From a checkpoint of a small transformer trained on Wikipedia: a variant of SOAP for these matrices, 4422 steps.
Each number is 128 + 24 x the weight over the matrix's rms, rounded and kept within 0 to 255. Layers, rows and columns count from 0.

# layer 3 MLP up, 640x160, rms 0.0723, rows 175-196, columns 0-159
[[142 147 139 136 101 111  98 154 107  99 170 159 104 149 128 134  95 119 135 160 123 149 142 130 109  76 112 144  96  83 165 131 107 124 128 149 131 142 137 132 102  82 137  95 110 138 122  91 112 142  97 114 165  99 109 101 126 121  70 107 121 135 140 130 119 140 170 155  95 129  81 104 114 152 170 139 105 127 155  85 144 135  97 138 137 142 129 106 138 148 112 142 108  81 128 122 131 107 147 118 158 128  88 121 133 125 138 145 141 114 121 106  81 130 140  97  85 154 134 157 164 110 121 125 139 114 138 172 128 123  96 124 147 125  84 183 106 109 137  99 147 179 133 161 158  92 116 159 151 189 139  95  92 120 132 139 110  89 121 144]
 [107 143 161 108 105 112 103 118 140 157  80 126 122 106 115  88 132 114 148 110 171 104 122 105 137 116 174 114 143 150 149 140 162 114 169  81 138 150 111 127 164  91 128 128 123 110 104 155  94 139 129 146  90 103 135 119 119 132 150  91  92 140  98 145 131 127 118 106 146 117 142 104  96 128 143 153 124 143 127 168 139 133 134 111 151  98 104 124 137 151 145  89 107 118 105 125 111 145 111 128 133 150 134 131 122 126  94 127  97 134 156  99 152 114 149 101 106 146 132 145 120 127 137 157 147  99 103 110 109 137 201 103 117 136 129 114 162  93 120 120 120  91 150  87  89 142  91  62 120 154 120 159 103 130 152  87 146 128 118 158]
 [ 70 152 110 115 126 134 126 109  90 135 129 157  91 115 161 146 112 157 161 146 147 116 134 118 148 148 113 124  98 143 103 157 113 151 126 126 114  87 119 124 170 128 104  85  77 146 135 145 131 129 142 109 123 145 127 135 109 121 129 129 117  78 113 145 150  94 114  77 124 136 140  76 106 144 170 126 126 118 117 129 118 130 115 105 156 130 113 158 113 155 159 164 106 163  84 141 100 113  97 171 126 145 194 121  92 162  78 142  95 142 124 126 131 150 150 156 120 152 122 176 134 129 131 166 156 132 138 116 156 127 119 167 116 163 138 149 140 139 122 132 134 176 174 100 125 148  92  95  87 112 138 143 131 163 140  94 140 134 138 139]
 [108 155 136 106 160 144 100 105 104 106 112 121 139 162 103 129 136 145 147 113 147 119 142 111 134  93 110 142 153 138 102 103 107 116 133 139  97 161 110 126 143 133 105 112 133 117 153 144 109 102 108 156  87 121 122 107 150 114 148 122 142 163 179 111 105 132 114 119  81 115 122 112 111 170 141 136 139  96 105 127 126 131 126 106 126 134 138 197 122  86 143 173 107 109 175 153 106 109 143 108 108 147 161 176 125 118 125 108 118 130 150 100 181  85 115 140 117  93 122 132 107  89 103 135 118 130 129 146 107 148 123 124 111 152 135  94 106 101 142  88 136 164 141 169 184  95 124 116 125 121 110  98 149 162 122 104 143 116 115 151]
 [ 86 105 140 116 118 147 122 118  97  86 127 142 112  80 158 116 128 126 137 122 140 121  98 118 104  85 118 149 184 160 142  87 122  88 132 154 141 146 140 157 118 100 163 142 125 135 123 128 135  84 155 181 121 125 117 159 164 134 132 125 119 144 114 129 120 102 107 140 124 111 139 137 150 152 133 132 125 105 126 156 151 151 124  91 139 119 117 136 193 104 131 140 105 118 112 131 129 139 100 119 120 130 104 165 116 119 104 117 131  91  87 136 131 127 129 118 133 135 146 156  93 117 151 152 131 121 143 119 123 107 144 109 133 136 127 132 155 132 122  94 138 149 112 111 148 148 104 180 119 130 131 144 103 177 148 112 165 163 141 152]
 [151 147  95 120  95 126 145  98 108 120 140 142 103 117 135 138 142 155 101 147 143 122 103 144  88 114 100 111 133 128 137 108 139 103 128 116  96 124  85 154 178 121 149 110 166  84 109 164 138 125 143  98 118 134  91 114 113 142 159 117 158 127  77 158 130 150 181 122 140 122 144 162 123 115 139 105  83 143 122 157 173 127  99 131 124 115 125 107 126 133 132 133 114 196 138 124 169 133 115 120 129  95 124 152 114  94 120 121 115 146 145  99 166 121 134 123 115 128 103 144 112 158 111 144 134 121  95 125 145 148 118  88 140 131 118 132 116 152 108 114  98 189 118 132 133 113 142 126 149 145  95 118 120 119 120 121 153 165 134 162]
 [123 119 145 137 104 164 130 115 121 121 114 129  90 165 125 112 129 107 148 152 188 105 109 121 145 129 140 112 117  80 154 124 118 182 186 150 153 113 161  83 105 135  89 123 137 142 137 121 122 117 131  81 119 153 121 114 124 110  86  88 161 116 140 116  79 137 123 128 157  95 161 116 133 131 124 129 122 104  84 136 113 115 111  88 155 133 126 136 126 118 119 151 113 159  79 158 117  94 117 133 115 158 106 156 112 146  75 159 111 128 123 134 103 164 133 134 158 102 146 152 119 110 163 105 142 121 133 161 145 119 116 121 145 116 133 147 105 144  66 120 157 178  95 113  94  94 114  90 106 145 149 120 106 122 101 157 110 123 150 140]
 [ 98 129 131 140 152 140 143 119 125 156  98 129  97 131 128 141  74  80 129 112 124 163  88 131 107 119 144 156 109 130 170 134 167 104 148 171 122 153 151 136 131 122 144 107 103 132  89 137 162 147 132  79  99 189  94  98 125 151 127 145 123  91 147 149 142  96 142 147  79 123 106 124 102 118 148  89 156 117 146  91 135 140 101 102  97 159 114 139 117 130 130 162 113 135 129 126 118 127  74 118 145 146 141 130 133 120 116 147 144 143 117  91 128 125  92 139 156 143 146 147 114 140 151  97 115 141 128 101  78 124 114 104 130 124 151 123 171 164 148 108  83  91 114  93 146 119 109 144 144 116 115  99 164 127 170 105  89 105 118 168]
 [124 113 108  94 142 158 191 135 128 102 157 166 158 182 147 105 113 160 106 113 147 125  97 114  85 163 143 112 141 111 122 143 118 153 153 120  90 128 104 128 179 135 132 162 175  98 121 156 124 108 128 148  96 119 134 139 123 109 144 155 161 105 142 123  69 165 127 140 149 150 135 169 177 123 141 114 101 144  90 118 150 116 145 146 139 142 131 139  99 125 117  99 113 168 132 143 111 128 130 135 152  87 141 122 125 120 114 124 102 129 112 142 148 101 159 111 127  92 165 105  77 135 106 116 126  95 113 133 123 127 122 118 154 108 144 152 120 111 107 150 145 141 149 112 122 144 109 119 147 161 150 124 136 131 142 130 125 104 146 127]
 [123  95 151 102 126 169  80 166  91 137 132 185 148 130 122 128 102 104 174 133 130 132 150 135  80 151 120 120  94 109 127 156 140 147 119  97 114 109 149 115 141 108 126 104 133  90 106 108 101 103  97 140 117  83 137 116 105 125 147 132  90 132 109 112 100 141 103 129 106 124 108 183 139 141 136 153 127 140  66 107 110 157 106  64 104 124 114 114 135 154 131  90 126 104  90 151 121 145  67  92 136 129  69 145 150 102 119 105 151 137 142 130 122 133 140 115 148 153 126 142 135 129 160 141 115 123 139 137 133  73 132 125 109 149  91 165  97 150  92 124 137 112 111 121 132 159  92  93 153 131 111 105 147 113 119 132 156 125 103  95]
 [ 97 158  74 153 123 120 124  78 157 156 139 121 142 117 145 128 108 112 132 161 109  90 112 135 126 151 100 101 161 127 143 131  86 126 113 126 122  98 157 109  97 131 109 139 141 164 110 137 148 156  85 137 127 126 147 146 166 134 174  91 154 107 154  92 166 115 178 113 122 143  91 119 138 140 146 178 166 145 106 125 156 155  86 153 137 135 139 113 149 112 151 108 153 138 108 132  77 162 127 136 169 121 141 139 107 136 126  75 126 134 132 122 154 103 116 126 119 123 128 115 137 166 160  73 156 129 113  83 102 132 109 114 159 122 120 138 107 138 131 135 124  99 115 145 108 142 171 136 126  90 133 130 142 135 140 104  87 127 218 152]
 [112 121  95  95 114 122 155 121 101 133  89 105 136  95 125 114 104 192 143 117 108 109 155  82 106 118 130 124  78  89 110 105 158 121 183 101 112 123 152 154  75 133 134  99  86 102 133 154 121 153 130 130 115 172 139 131 118 128 146 120 114 116 105 125 110 134 138 123  91 114 164  98 128 120 135 108 158 133  99 107 114 121 133 149 146 137 162  91 127 127 130 141 136 171 105 117 145 104 108 152 101 141 137 168  97 130 117 140 126 120 109 189 137 154  75 120 109 150 123 148 134 133 160 108 128 118 136 133 124  84 123 168  88 154 131 106 161 160  98 104 136 152 122 127 103 115 141 136 145 128  94 122 138 158 150 115 122 147 129 122]
 [118 150 165 184 133 128  93 124 136 139 158 164 158 123 160 131 169  89 136 133 128 123 155 148 108 168 138 160 107 126 153  99 116 169 134 124 141 138  82 134 133 158 107 126 141  97 136 118 143 151 163 121 124 145 157  91 129 112 117  92 129 103 152 101 115 163  92 184 115 138 142 124 121 161 132 148 142 101 138 171 109 147 121 116 110 112 186 130 163 132 130 100 141 142 149 138  71 142  91 108  66  88  65 159 197 117 133  95 124  89 132 139 140 139  95 168 124 146 132 126 147 106 158 135 115 115 159 112 149 160 155 152 145 118 125 152 118  95  91 119 140 116 147 136 177 153 115 158 155 138 142 113 115 116 105 126 101 117 109 165]
 [148 130 141 116 101 141 122 125 134 134 127  86  67 147 148 118 114 169 125 115 170  76 144 123 142 176  84 128 173 146 142 114 126 154 166 111 174 129 136 140 112 136 150 135 128 149 147 161 129 124 178 159  63 113 136 114 113  94 163 123 125 141  96 103 157 146 150 147  85 133  94 150 134 137 162 181  68 150 116 139 127 131  79 132 118 106 137 107 170 122 154 104 111  90 122 124 122 122 129 135 123 126 133 105 106 153 105 105  92 116 158 131 119 132 114  91 136 183 130 147 114 130 158 112  86 126 152 144 165 104 164 149 136 141 105 115 152 144 151 177  98 102 166 100 115 103 120 123  91 133 138 143 127  82 151 130 141 142  72 127]
 [133 116 135 186 107 133 155 122 141  85 131  99  88  67 157 112 109 169 121  96 144  81 166 114 111 109 170 151 140 121 127 110 134 121 137 111 124 149 154 107  86 104 125 135 169  98 140  85 147 120 209 131  87 116 140 127 135 155 129  90  94  96 133 140 111 143 131 105 120 125 139  68 140 142 121 155 152 110 132 172 105  90 113 149 103 109 129  95 111  62 139 156 161  92 159 112  82 125 139 110 103 131 116 144  92 133 102 101 110 153 119 125  68 121  35 207 103 129 132  93 162 139 108 119  95 152 147 116 137  83 151 155 138 127 156 133 109 171 136 173 174 101 129  99 125  86 104 143  84 124 110 119 114 145 115 146 153 153 132 159]
 [116 145 196 137 111 141 108 123 149 120 168 134 122 114 133  99 164  89 136  74 126 100 136 125 106  78 105 146 146 109 134 114 136 105 122  88 118 119 121 132 112 125 131 126 114 137 157  98 117  92 143 149 126 113 163 110 106 182 148 125 121 139 158 144 107 158 129 124  98 128 110  79 154 114 149 124 135 108 105 122 144  78 168 119 143 138 112 104 146 150  79  94 127 116 158 144 154 136 116 102 108  83 102 179 132 139 120 120 102 125 121 102 119 137 112 143 106  79 163 141 146 133 109 129 164 106 144 117 125 185 148 126 166 126 132  99 147 124 140 130  98 112 147  90 151 120  97 137 117 135  74 133 120  76 111 159 148 116  99 121]
 [157 125 154 134  90 127 102 124 165 143 115 120 113 113  98 133  92 129 153 132 133  87 147 129 119 127 151 130 138  99 126 119  92 146 147 114 135 150 148 114 109 119 137 136 116  99 132 111 139 125 137 123 108 112 135 149 109 140 118  93 146 119 141 133 119 116  81 137 162 145 126  90 130 143 107 158 167 149 141 146 162  98 103 167 107 133 154 168 144 119 122  98 163 170 143 111 123 124 118 119  88 179 103 167 129 131 133 119 111 147 124 121 123 142 143 146  89 130 124 122 137 151 144  99 137 110 112 130 114 120 102  87 118 151 149 151 104 123 133 130 146 107 114 142 126 105 137 142 157 144 105  93 150 165 138 135  83 124 116 120]
 [127 137  96 129 126 144 100 114 128 124 137  97  76 125 181 115 110 109  73 133 165 140 130 140  79 107 106 166 143 147  82 132 111  92  91 152 114 180 108 167 100 125 132 125 168 137 123 145 134 102 126 143 133 136 113 138 109 136 124 135 126 169 115 142 102 105 172 122 124 126 137 136 100  67  71 122 127 158 148 127 150 158 149 148 129  85 154 131 151  65  80 128 143 119 101 147  85 147 116 153 126 131 142  98 142 106 131 124 116  99 103 104 174 131 122  99 124  98 153 114 132 154 141  95 158 131  81 122 125  83 127 140 139  81 166 184 130  99 104 167 117 132 149 111 108 143 147 129 109  96 125 127 160 103 104 105 128 140 107 162]
 [133 118  87 150 118 166 160 135 134 193 158 183 131 144 118 125 140 179 124 128 143 127 128 187 139 161  87 107 115 107 161 148  74 136 103 174 128 146 109 135 131 115 119 125 130 103 140 176  93 144 144 160 159 121 120 167 145 115 145 148 171 109  96 136 170 132 138 127 121 135 149  98 172 140 110 154 115  99 110 113 112 109 107 149  66 149 133 140 141 103 133  81 118 156 131 131 113 139 158 128 161 141 152 131 121 163  89 113  69 124 115 150 170 117 177 132 141 176 218  90  92 186 107 121 149 141 100 116 127 134 130 158 126 134 138 128  93 157 147 107 121 123 156  91 131 148 130 135 100 139  92 121 149 117 113 130 125 136 116  88]
 [140 128 179 149 130 129 113  87 108 128 149 180 100 128 136 137 142 187 115 135 129 128 123 135 126 172 126 119 138 133 142 140  95 117 126 119 113 145 108 155 141  92  99 135 142 131 139 129 143 133 128 107 135 130 110 103 114 151 144 112 118 162 119 185 146 105 117 164 153 138 144 127 124 149 184 116 128 134 114 155 117 122 132 120 112  86 111 110 107 179 125 112 134 138 120 128 122 147 119 130 123 157 126 142  76 120 152 116 142 124 140 142 157 125 130 140 110 181 177 174 164 158 118 159 145  85 126 119 133 123 121 126 149 130 123 149  97 119 122 154 135 106 109  77 133  73 129 142 134 131 151  78 119  96 101 139 154 156 132 157]
 [122 126 126 130 107 136 129 117  91 148 132  86 127 123 136 114 122 134 138 108 118 119 150 177 102 114  88 151 131 150  95 117  88 135 114 125 176 133 124 167 139 133 107 144 143 141 121 157 127 118 109 138  93 110 159 106 132 147 157 124 121 185 161 105 102 171 111 165 174 104 129 114 181 173 138 147 118 142  89 150  45  71 133 157 125 162 102 165 128 128 125 138 139 135 147  76 106 151 132  89 110 112 112 106 117 168 137 143 122 107 122 163 121 115 134 116 157 126 113 144 122  91 138  81 144 139 131 115 133 116  68 139 161 137 132 146 103 111 112 135 116 170 112 180 135 120 154 129 126 167 114 111 146 157 123 147  76 184  83 117]
 [152 130  97  64 122 121  82 110 131 138 125 112 110 134  83  75  97 118  75 155 140 148 125 159 132 155 136  84 111 122 159 106 104 120 119 161 120 144 136 163 124 174 141 149 134 104 129 151 113 134 134 132 141 131 163 129 146 146 121 162 144 110 125 106 106 135 126 157 119 121 143 121 114 140 111 134  73 153 161 110 109 172 127 143  96 117 100 136 132 124 123 137 107 132 158 140 112  77 144 142 151 138 107 128 128 120 163 143 100 138 150 173 130 139 160  64 152  77 111 138 133 147 126 162 174 109 118 118 110 115  97 101  93 127 143 113 142 105 163 130 102 102 107 125  89 135 111 127 157 149 101 112 159 135  59 153 115 157 117 104]]
# layer 3 MLP down (transposed), 640x160, rms 0.0725, rows 175-195, columns 0-159
[[127 151 124 140 146 165 142  95  95  88  96 109 114 103 157 137 100 148 138 108 141 152  97 148 130 110 111 153 158 119 109 160 161 143 143  91 136 132  86 156 159 141 117 159 143 135 128 143 133 141 125 138 101 151 130 138 122 104 151 116 128 125 126 110 130  97 136 156 105 127 131 140 151 125 129 113 139 111 117 146 138 146 142 131 123 129  96 156 129 105 123 132 147 133 171  90  91 165  94 111 146 149 114 128 141 129 105 107 128 117 162 123 140 152 171 104 113 107 146 132 100 116 124 131 142 122 112 158 105  93 200 100 112 103 152 133 114 115 152 144 110  91 118 105 128 117 154  84 133 104 115 139 125 146 150 150 116 186 144 127]
 [121  92 104 139 109 115 170 119 144 111 127 149 164 133 141 153 114 101 121  98 126 109 154 129 137 118 163 161 118 120 122 119  99 149 159 113 118 145 131 132 135 103  92 132 109 114  89 136 132 126 125 123 116 175  91 118 178 113 133 141 167 132 154 101  94 156 122 115 140 144 149 133 107 155  82 164  85 117  96 155 132 149  92 145 107 148 104 120 118 116 125 146 157 124 119 140 107 161 157 161 147 103 132 194 160 150 169 144 132 122 124 126 124  76 141 119  95 136 142 125  99 136 173 112 119 141 159 103 135 131 119  77 120 127 111 139  84  87 129 101 130 140 115 135 134 138 142 143 176 113 129 129 143 144 132 138 146 135 100  95]
 [127 128 143 136 167  88 120 116 161 113 131  84 126 114 105 141 126 119 153 131 124 125 179 113 170 152 171 101 117  96 128  97 182 118 111 127 141 156  93 144 149 176  88 152  90 123 113 103 109  99 156 124 103  83 143 114  67 113 154 120 145  88 139 124 133  97 158 131 128 190 123  72 114 109 122 133 174 139 119 119 143 143 154 133 155 136 107 134 175 151 152 143 133 125 122 123  73 157 156 136 110  91 120 135  89 105 115  73 137 163  80 130 156  76 205 129 106  97 105 133 128 114 101 117 137 142 134 108 168 136 110 125  76 138 143  94 111  95 196 130  98 116 109 118 149 113 122 118 181 123 107 176 152  81 110 129 110 109 148 132]
 [166 164 142 136 142 133 151 128 108 123 174 158 147 157 149 127 126 143  95 127 162 116 153  85 123 125 152  77 116 134 135 104 120 139 116 127 152 140 120 140 139 134 116  94 104 102 150  96 137 126 149  97 213 156 131 140 122 151  96  96 164 145  73 121 174 158 104 126 141  95  93 126 109 131  95 184 165 134 128 169 123 128 122 128 130  93  97 152 117 148 156 159 108 101 123  94 135 132 154 138 136  92 137 118 105 161 136 121 166 120  96 178 129 152 106 117 166 117 108 100 117 156 124 111 125 182  91 150 115 132 101 125 173 134 122  89 129  96  98 126 125 130 133  96 120 113 134 128 151 155 129 107 137  91 135 133 150 124  66 148]
 [148 118  95 129 101 125 158 142 111 105 124 131 140 161 123 139 103 143  75 136 125 106 152 136 122 175 133 122 128 117 116 102 172 138 115 117 167 129 129 135 157 141 101  82 176 119 131 139  76 150 105 125 113 125 121 113 107 105 118 145 104 110 153 160 121 148 130 107 136 124 103 115 108 138  92 145 110 151 142 122 140 117 128 162 126 102 121 135 132 162 161 108 146 165 143 135 166  98 129 127 115 116 137 113  85 107 151 142 130 141 149 126 158 145  77 121 154 116 128 143 159 116 103 137 112 127 124 151  97 105  85 150 131 135 127 140 130 130 117 123 161 127 148 123 144 132 168 102  94 104 156  95  88 140 113 146 107 115  96 125]
 [127 137 158 114 116 166 115 106 130 105 115 123 150 129 112 104 139 136 137 151 155 110 111 146 130 123 136 104 137 128 131 167  94 158 123 124 137  81 102 139 131 114 137 131 137 143  68 110 133  78 110 139 150 144 141 142 135 141 125 112 128 140 142 120 145  89 107 141 125 142 129 122 116 122 145 122 158 125 128  59 143 119 161 139 108 162 130 146 117 121  84 116 121 138 166 103 125 154 136 168 156 159 136 129 130 147 180 136 140 139 129 145 133 120  98 138 102 123 133 128 141 121  97 139 132 115 164 114 119 112 120 115 137  95 126 158 161  84 116  84 172 121 159 109 102 121 116 132 168 121 114 157  96  93 104 153  75 108 111 116]
 [128 121 119 121 148 124 136 125 161 156 114 135 162 112 116 138 122 120 122 128 106 119 128 116 160 105 107 178 124 160 138 113  97 103  84 101  97 110 119 108 119 122 130 136  84 105 135 170 108 163 152 159 122 123 108 139 146 159 138 109 138 172 112 121 172 122 115 160 101  95 146 121 123 106 106 129 122 124 125 130 114  90 118 157  91 119 116 113 152 131  89 116 144  93 144 126 169 174 147 125 117 116 145 114 124  99 157 111 142 125 131 152 114 119 125  94 122 134 185 103 133 141 121 119  73 149 112 153 123 156 127 112 121 138 125 129 114 130 121 110  87 136 149 128  98 137 144 153 151 131 120 120 122 143 164 122  91 116 102  94]
 [124 101 149  81  92 164 181 155 187  79 110 116  75 108 124 112  96  92 116 104 153 172 112 114 106 100 112 153 130 134 133 144 124 137 146 113 108 149 103 134 110 109 103 131 122 168 115 136 118 162  96 116 178 135 116 159 122 140 136 114 118 191 117  92  99 112 122 131 118 147 141 131 117 129 152 152  84 152  86 114 122 134  98 139  83 154  96 134 146 161 150  95 129 165 132 141 139 158 155 157 120 156 186 112  88 104 114 130 119 156 161  90 113 150 127 132 124 159 123 130 153 116 132 102 145 121 129 139 169 150 115 102 100 144 108 126 171 143 121 113 114 135 120 126 162 121 171 149 116 152 139 133 176 165 123 169  83 163 114 150]
 [151 140 150 140  96  96 129  66 116 141 133 128  67 134 144 124 109  83 149 130  96 105 194 146 150  93 111 104 110 131 110  86 130 104 128 140 122 153 156 139 111 108 125 108  95 143 161 112 136 117 175  97 106 109 133  85 130 117 122 127 121 160 121  91 154 121 165 125 108 152 127 127  99 157  78 157 142 115 170 140 107 108  86 110 111 114 144 119 120 166 115 109 129  77 143  82 147 113 122 120 109 134 134 160 144 170 143 105 118 143 147  91 137 139 138 155 139 115 125 140 145 147 112 137 105 170 133 122 135 105 138 107 127 146 132 113 118 138 157 129  98 138 104 151 114  69 136 100 141 117 150 101 151 124 151 148 119 170  98 111]
 [102 138 100 176 116  74 125 101 134 113 123  93 112 135 152 123 106 157  90 122 119 117 100 115 147 105 123 107 163 136 145 119 124  96 114 144 129 125 109 138  94 124 127 140 139 153 145 143 140 130 131 128 126 127 102 103 144 136 135 131 138 119 148 139 114 130 131 113 125 115 148  86 127 110 111 124 139 109 158 148 142 107 131 126 135 135 109 144  98  79 145 132 125 133 141 111 119 105 162 146  91 126 141 115  98 149 132 138  96 111 134 117 138 129 127 138 112 105 122 123 108 111 117 123 123 123 116  98 110 140 115 136 137 118 134 109 125 109 137 134 124 112 141 127 140 131 136 108 139 140 113 109 122 154 140 108 125 116 169 149]
 [124 121 135 141 148  91 152 129 103 106 131 128 114 126  90  83 133 167 147  99 160 111 106 164 133 116 103 139 119  94 133 103 134 124 204 154  98 146  87 118 111 100 153 107 159 133 137 106 143 110 116 137 134 109 132 141 138 159 103 132 129 101 111 142 145 143 117 133 137 128 110 154  88 128 157 120 134  71 173 128 146 117 129 114 127 121 129 134 154 157 129 120 134 111 144 107  98  88 147 135 127 118 147 136 171  96 144 153 144 108 147 126 129 117 144 114 139 133 102 143 131 114 138 169 124 127 169 167 134 115 125 133 119 172 149 163 152 137 118 136 118 158 133  80 154 132  84 151 123 114 106 125 141 140  93 107 181  63 159  94]
 [151 153 154 111 125 120  92  79 112 122 127 137 145 160 114 149 140 106 105 135 121 136 138  89 148 135  97 124 167 131 131 118 164 129 127 184 124 154 126  76 147 143 113 113 125 116 154  86  93  81 148 127 102 125 108 115 168 108 102 129 120 125 136 111 119 101 122 134  92 113 152 180 160 115 130 112 111 141 171 107 135 127 107 102 150 100  96 148 141 102 144 166 137  88 135 131 116 108 108 131 171 111 140 158 185 173 144 120 144 141 134 115 174 111 167 127 130 134 155 119 132 158  88 123 112 127 150 125 150 154 127  97 144 147  96 119  98 122 154 152 154 104 155 153 131 141  97 145  92 158 146 112 112 107 110 166 113 131 125 125]
 [117 122 140 112 118 133 124 134 188  90 103 131  61 145  83 131 124 150 112 144 120 172 110  97 152 163 143 148  94 154 129 115 146 118 139 104 101 134 147 120 113 137 171 109 106 162 157 138 146 106 136 124 106  89 146 182 129 123 129 173  85 124 117  91 103 142 103 128 156 133 119  91 162  59 139 125 126 108 140  61 120 145 103 109 122 119 144 139 128 115 101 146 147  82 137  88 118  98 165 102 173 126 101  96 127 125 142 168 128 111 190 151 147 113 159 114 108 169 152 118 164 105  76 131 123 125  99 139 159 114 113 135 166 172 141  91 115  74 164 158 160 109 136 161 101 151  70 134 124 159  56 128 162 148 132 124 102 164 136 109]
 [142 136 121 165 129  99 138 125 112 122 106 137 163 127 103 134 149 121 122 123 104 162 137 128 150 113 142 150 122 108 135 111 106 130 114 139  69 149 120 102 157 115 107 114 138  97 165 128 121 124  95 101 133 119  97 111 144 149 127  99 155 105 138  89  97  92 113 134 139 102 130  95 135 151  89  94 139 107 129 126 118 135 181 131 136 129 151 162 117 135 171 152 140 131 145 130 134 118 112 115  90 117 136 140 121  90 136 127 140 100 122 111 117 145  97 145 130  97 173  63 110 139 102 156 118  97 149 124 135 112 116 129 111 110 125 118 117 149 116 102 124 147 136 114 158 111 135 179 152 120 136 104 137 185 132 137 132 134 109 103]
 [124 136 145 149 192  80 145 104 123 108 170 141 108 177 112 149 164 136 141  89 130 161 120 150 109 192 114 151 124 152 114 108 150 164  77 112 147 151 117 103 141 152 141 119 128 149 122 113 110 106 146 172 142 100 146 124 167 139 104 112 103 128 176 140  95 115 131 120 133 114 142  89 118  93 142 189 144 157 148 132 167 113  95 150 154 114 143 117 190 127 101 118 153 126 116 138 140 141 114  69  78 115  63  96  98 138 155 138  94 145 131  86 110 101 111 139 178 145 153 126 135 110 114 128 136 107 137  99  93 131 104 122  94 102 142  92 137 182 158 132 147 154 137 113 118 108 142 103 142 118 115 157 116 119  56 150 147 160 155 128]
 [ 96 135 127 117 105 108 124 102 102 110 133 127 124 170 168 149 160 136  99 141  98 125 146  91 130  98 110  83 130 134 104 158 113 128 153 147 134  89  87 149  83 164 137 119  82  89 145 136 132 137 150  90 150  96 110 114 131 165 154 126  97 113 172 107 139 178  81  90 171  74 120 134 136 125 111 120 121 107 111 116 122  93 120 123  88 166 133 105  99 133 104 146 131 111 152 118 130 121 134 103 135 141 121 154 141 123  93 113 100  94 146 144 168 148  96 163 167 104 145 131 115 157 130  99 115  96 112 110 152 134 101 151  99 108 142 175 172 137 129 144  90 183 145 113 140 116  79 139  87 130 144 112 178 105 157 105 135 149 144 158]
 [ 88 100 154 104 148 113 117 147 141 125 134 116 117 123  98 157  95 117  97 140 149 162 141  99 124 142 115 112 150 125 146 114 143 104 104 138 120 161 148  96 105 171 154 127 163 133 124 141 129 116 117 102 144 120 158 131 148 149 152 166 119 120 150 158 133 144 169 135 123  78 149 115 161 146 144 138 135  96 104 144 158 100 123 134 121 134 143 131 115 129 114 148 102  85 103 121 134 119 100 161 138  97 137 118 125 100 127 110 118 108 159 134 118 127 148 132 117  97 110 121 119 144 146 120 141 145 154 140 123 108 111  99 143 164 101 126 141 141 105  96 135 107  97  61  96 119  94 101  82 132 132 167 117 125 129 136 125  89 146 158]
 [131 129 116 124 164 124 112  97 115 149 127 102 132 160 123 170 143 128 123 115 125 140  99 179 135 123  83 101 125 131 138 120 108 140 120 171 130 140 133  97 139 115 100 132  79 112 141 109 121 124 145 137 118 114 102 129 132 163  91 113  92 152 107 130 125 129 115 123  70 136 159 111 137 102 107 143 148 186 116 141 105 157 170 163 110 159 138 140 123 158 129 150  86 115 111 138 108 121 123 130 157 100  46 129 153 158 117 184 126 153  93 173  97 121 101 173 119 119 134 110 124 137 170 119 113 171 118 140 179 172 154 159 134 116 161 106  84 174 107 157 145 124 138 149 123  72 104 154 111 138 104 156 134 118 122  95 132  86 137 138]
 [129  24 147 164 130 125 136 101 113 143 121 115 112 112 151 102  97 111  62 183 164 162 115 126 101 112 156 128 166 104 113 139 142 151 159 123 132 103  97 126 129 105 142 142 140 123 128 112 151 111 129 113 110 119 121 104  74  48 129 177 114  83 139 114 162 161 105 118 155 142 124 141 134 145 104 119 134 151 142 103 180 101 157 132 139 101 128 125 157 103 209 141 113  98 102 125  85 108  95 121 117 136  94 163 107 145 179 142 130 150 140 172 139 142 124 143 118 137  94  98 134 113 126 123 166  94 127 111 146 146 148 129 133 123 169 175 169 128 134 158 153 131  84 131 112 115 144 124 170 118 144 143 143 144 103 102 152 129 118 153]
 [129 126 152 125 114  98 125 143  98 138 121 118 124 148  81  81 127 108 132 144 138 100 127 116 106 152  97 154 120 118 117 104  71 123 131 118 105  97 146  93 118 180 137 144 118 106 122 128 105 148  92 169 157 111 119 113 146 122 103 123 156 116 164 125 107 108 124 113 139 117 123 158 128 107 140 124 108 161 161 125 144 147 147 173 186 156 103 154 135 106 104 103 146 169 116 166  97 124 108 151  88 108  83 139 153  95 133 147 141 153 113 136 114 101  92 102 109 127 116 131 100 108  96 112  65 125 161 134 116 127 116 147 126 136  86 131 149 170  90 125 147 124 105 124 134 123  97 146 109 142 121 146 125 114 123 141 128 139 128 112]
 [173 124 166 139 103 146 122 133 141 104 168 151 153 145 111 105 167 142 180 127 134 134 149 127 111 131 126 119 138 137  82 159 114 124 158  96  92 123 101 114  90 119 111  90 105 136 136 125 120 115 127  92 135 100 135 109 139 138 125 119 134  91 136  99  86 100 127 107 131 150  99 125 100  85 124 163 143 145 179  86 137 105  98 108  98 122 194 135 142 139 196 141 132 106 122 131 104 166 131 146 150 125 116 129 128  91 126 101 136  90 106 148  93 165 132 133 109 125 101 167  89 201 115 117 105 123 154  95 137 158 130 108 117 159 140 136 143 142 145 170 162 131 146 126  61 122 154 144  93 143 157 108 125  95 173 152 151 112 116 151]]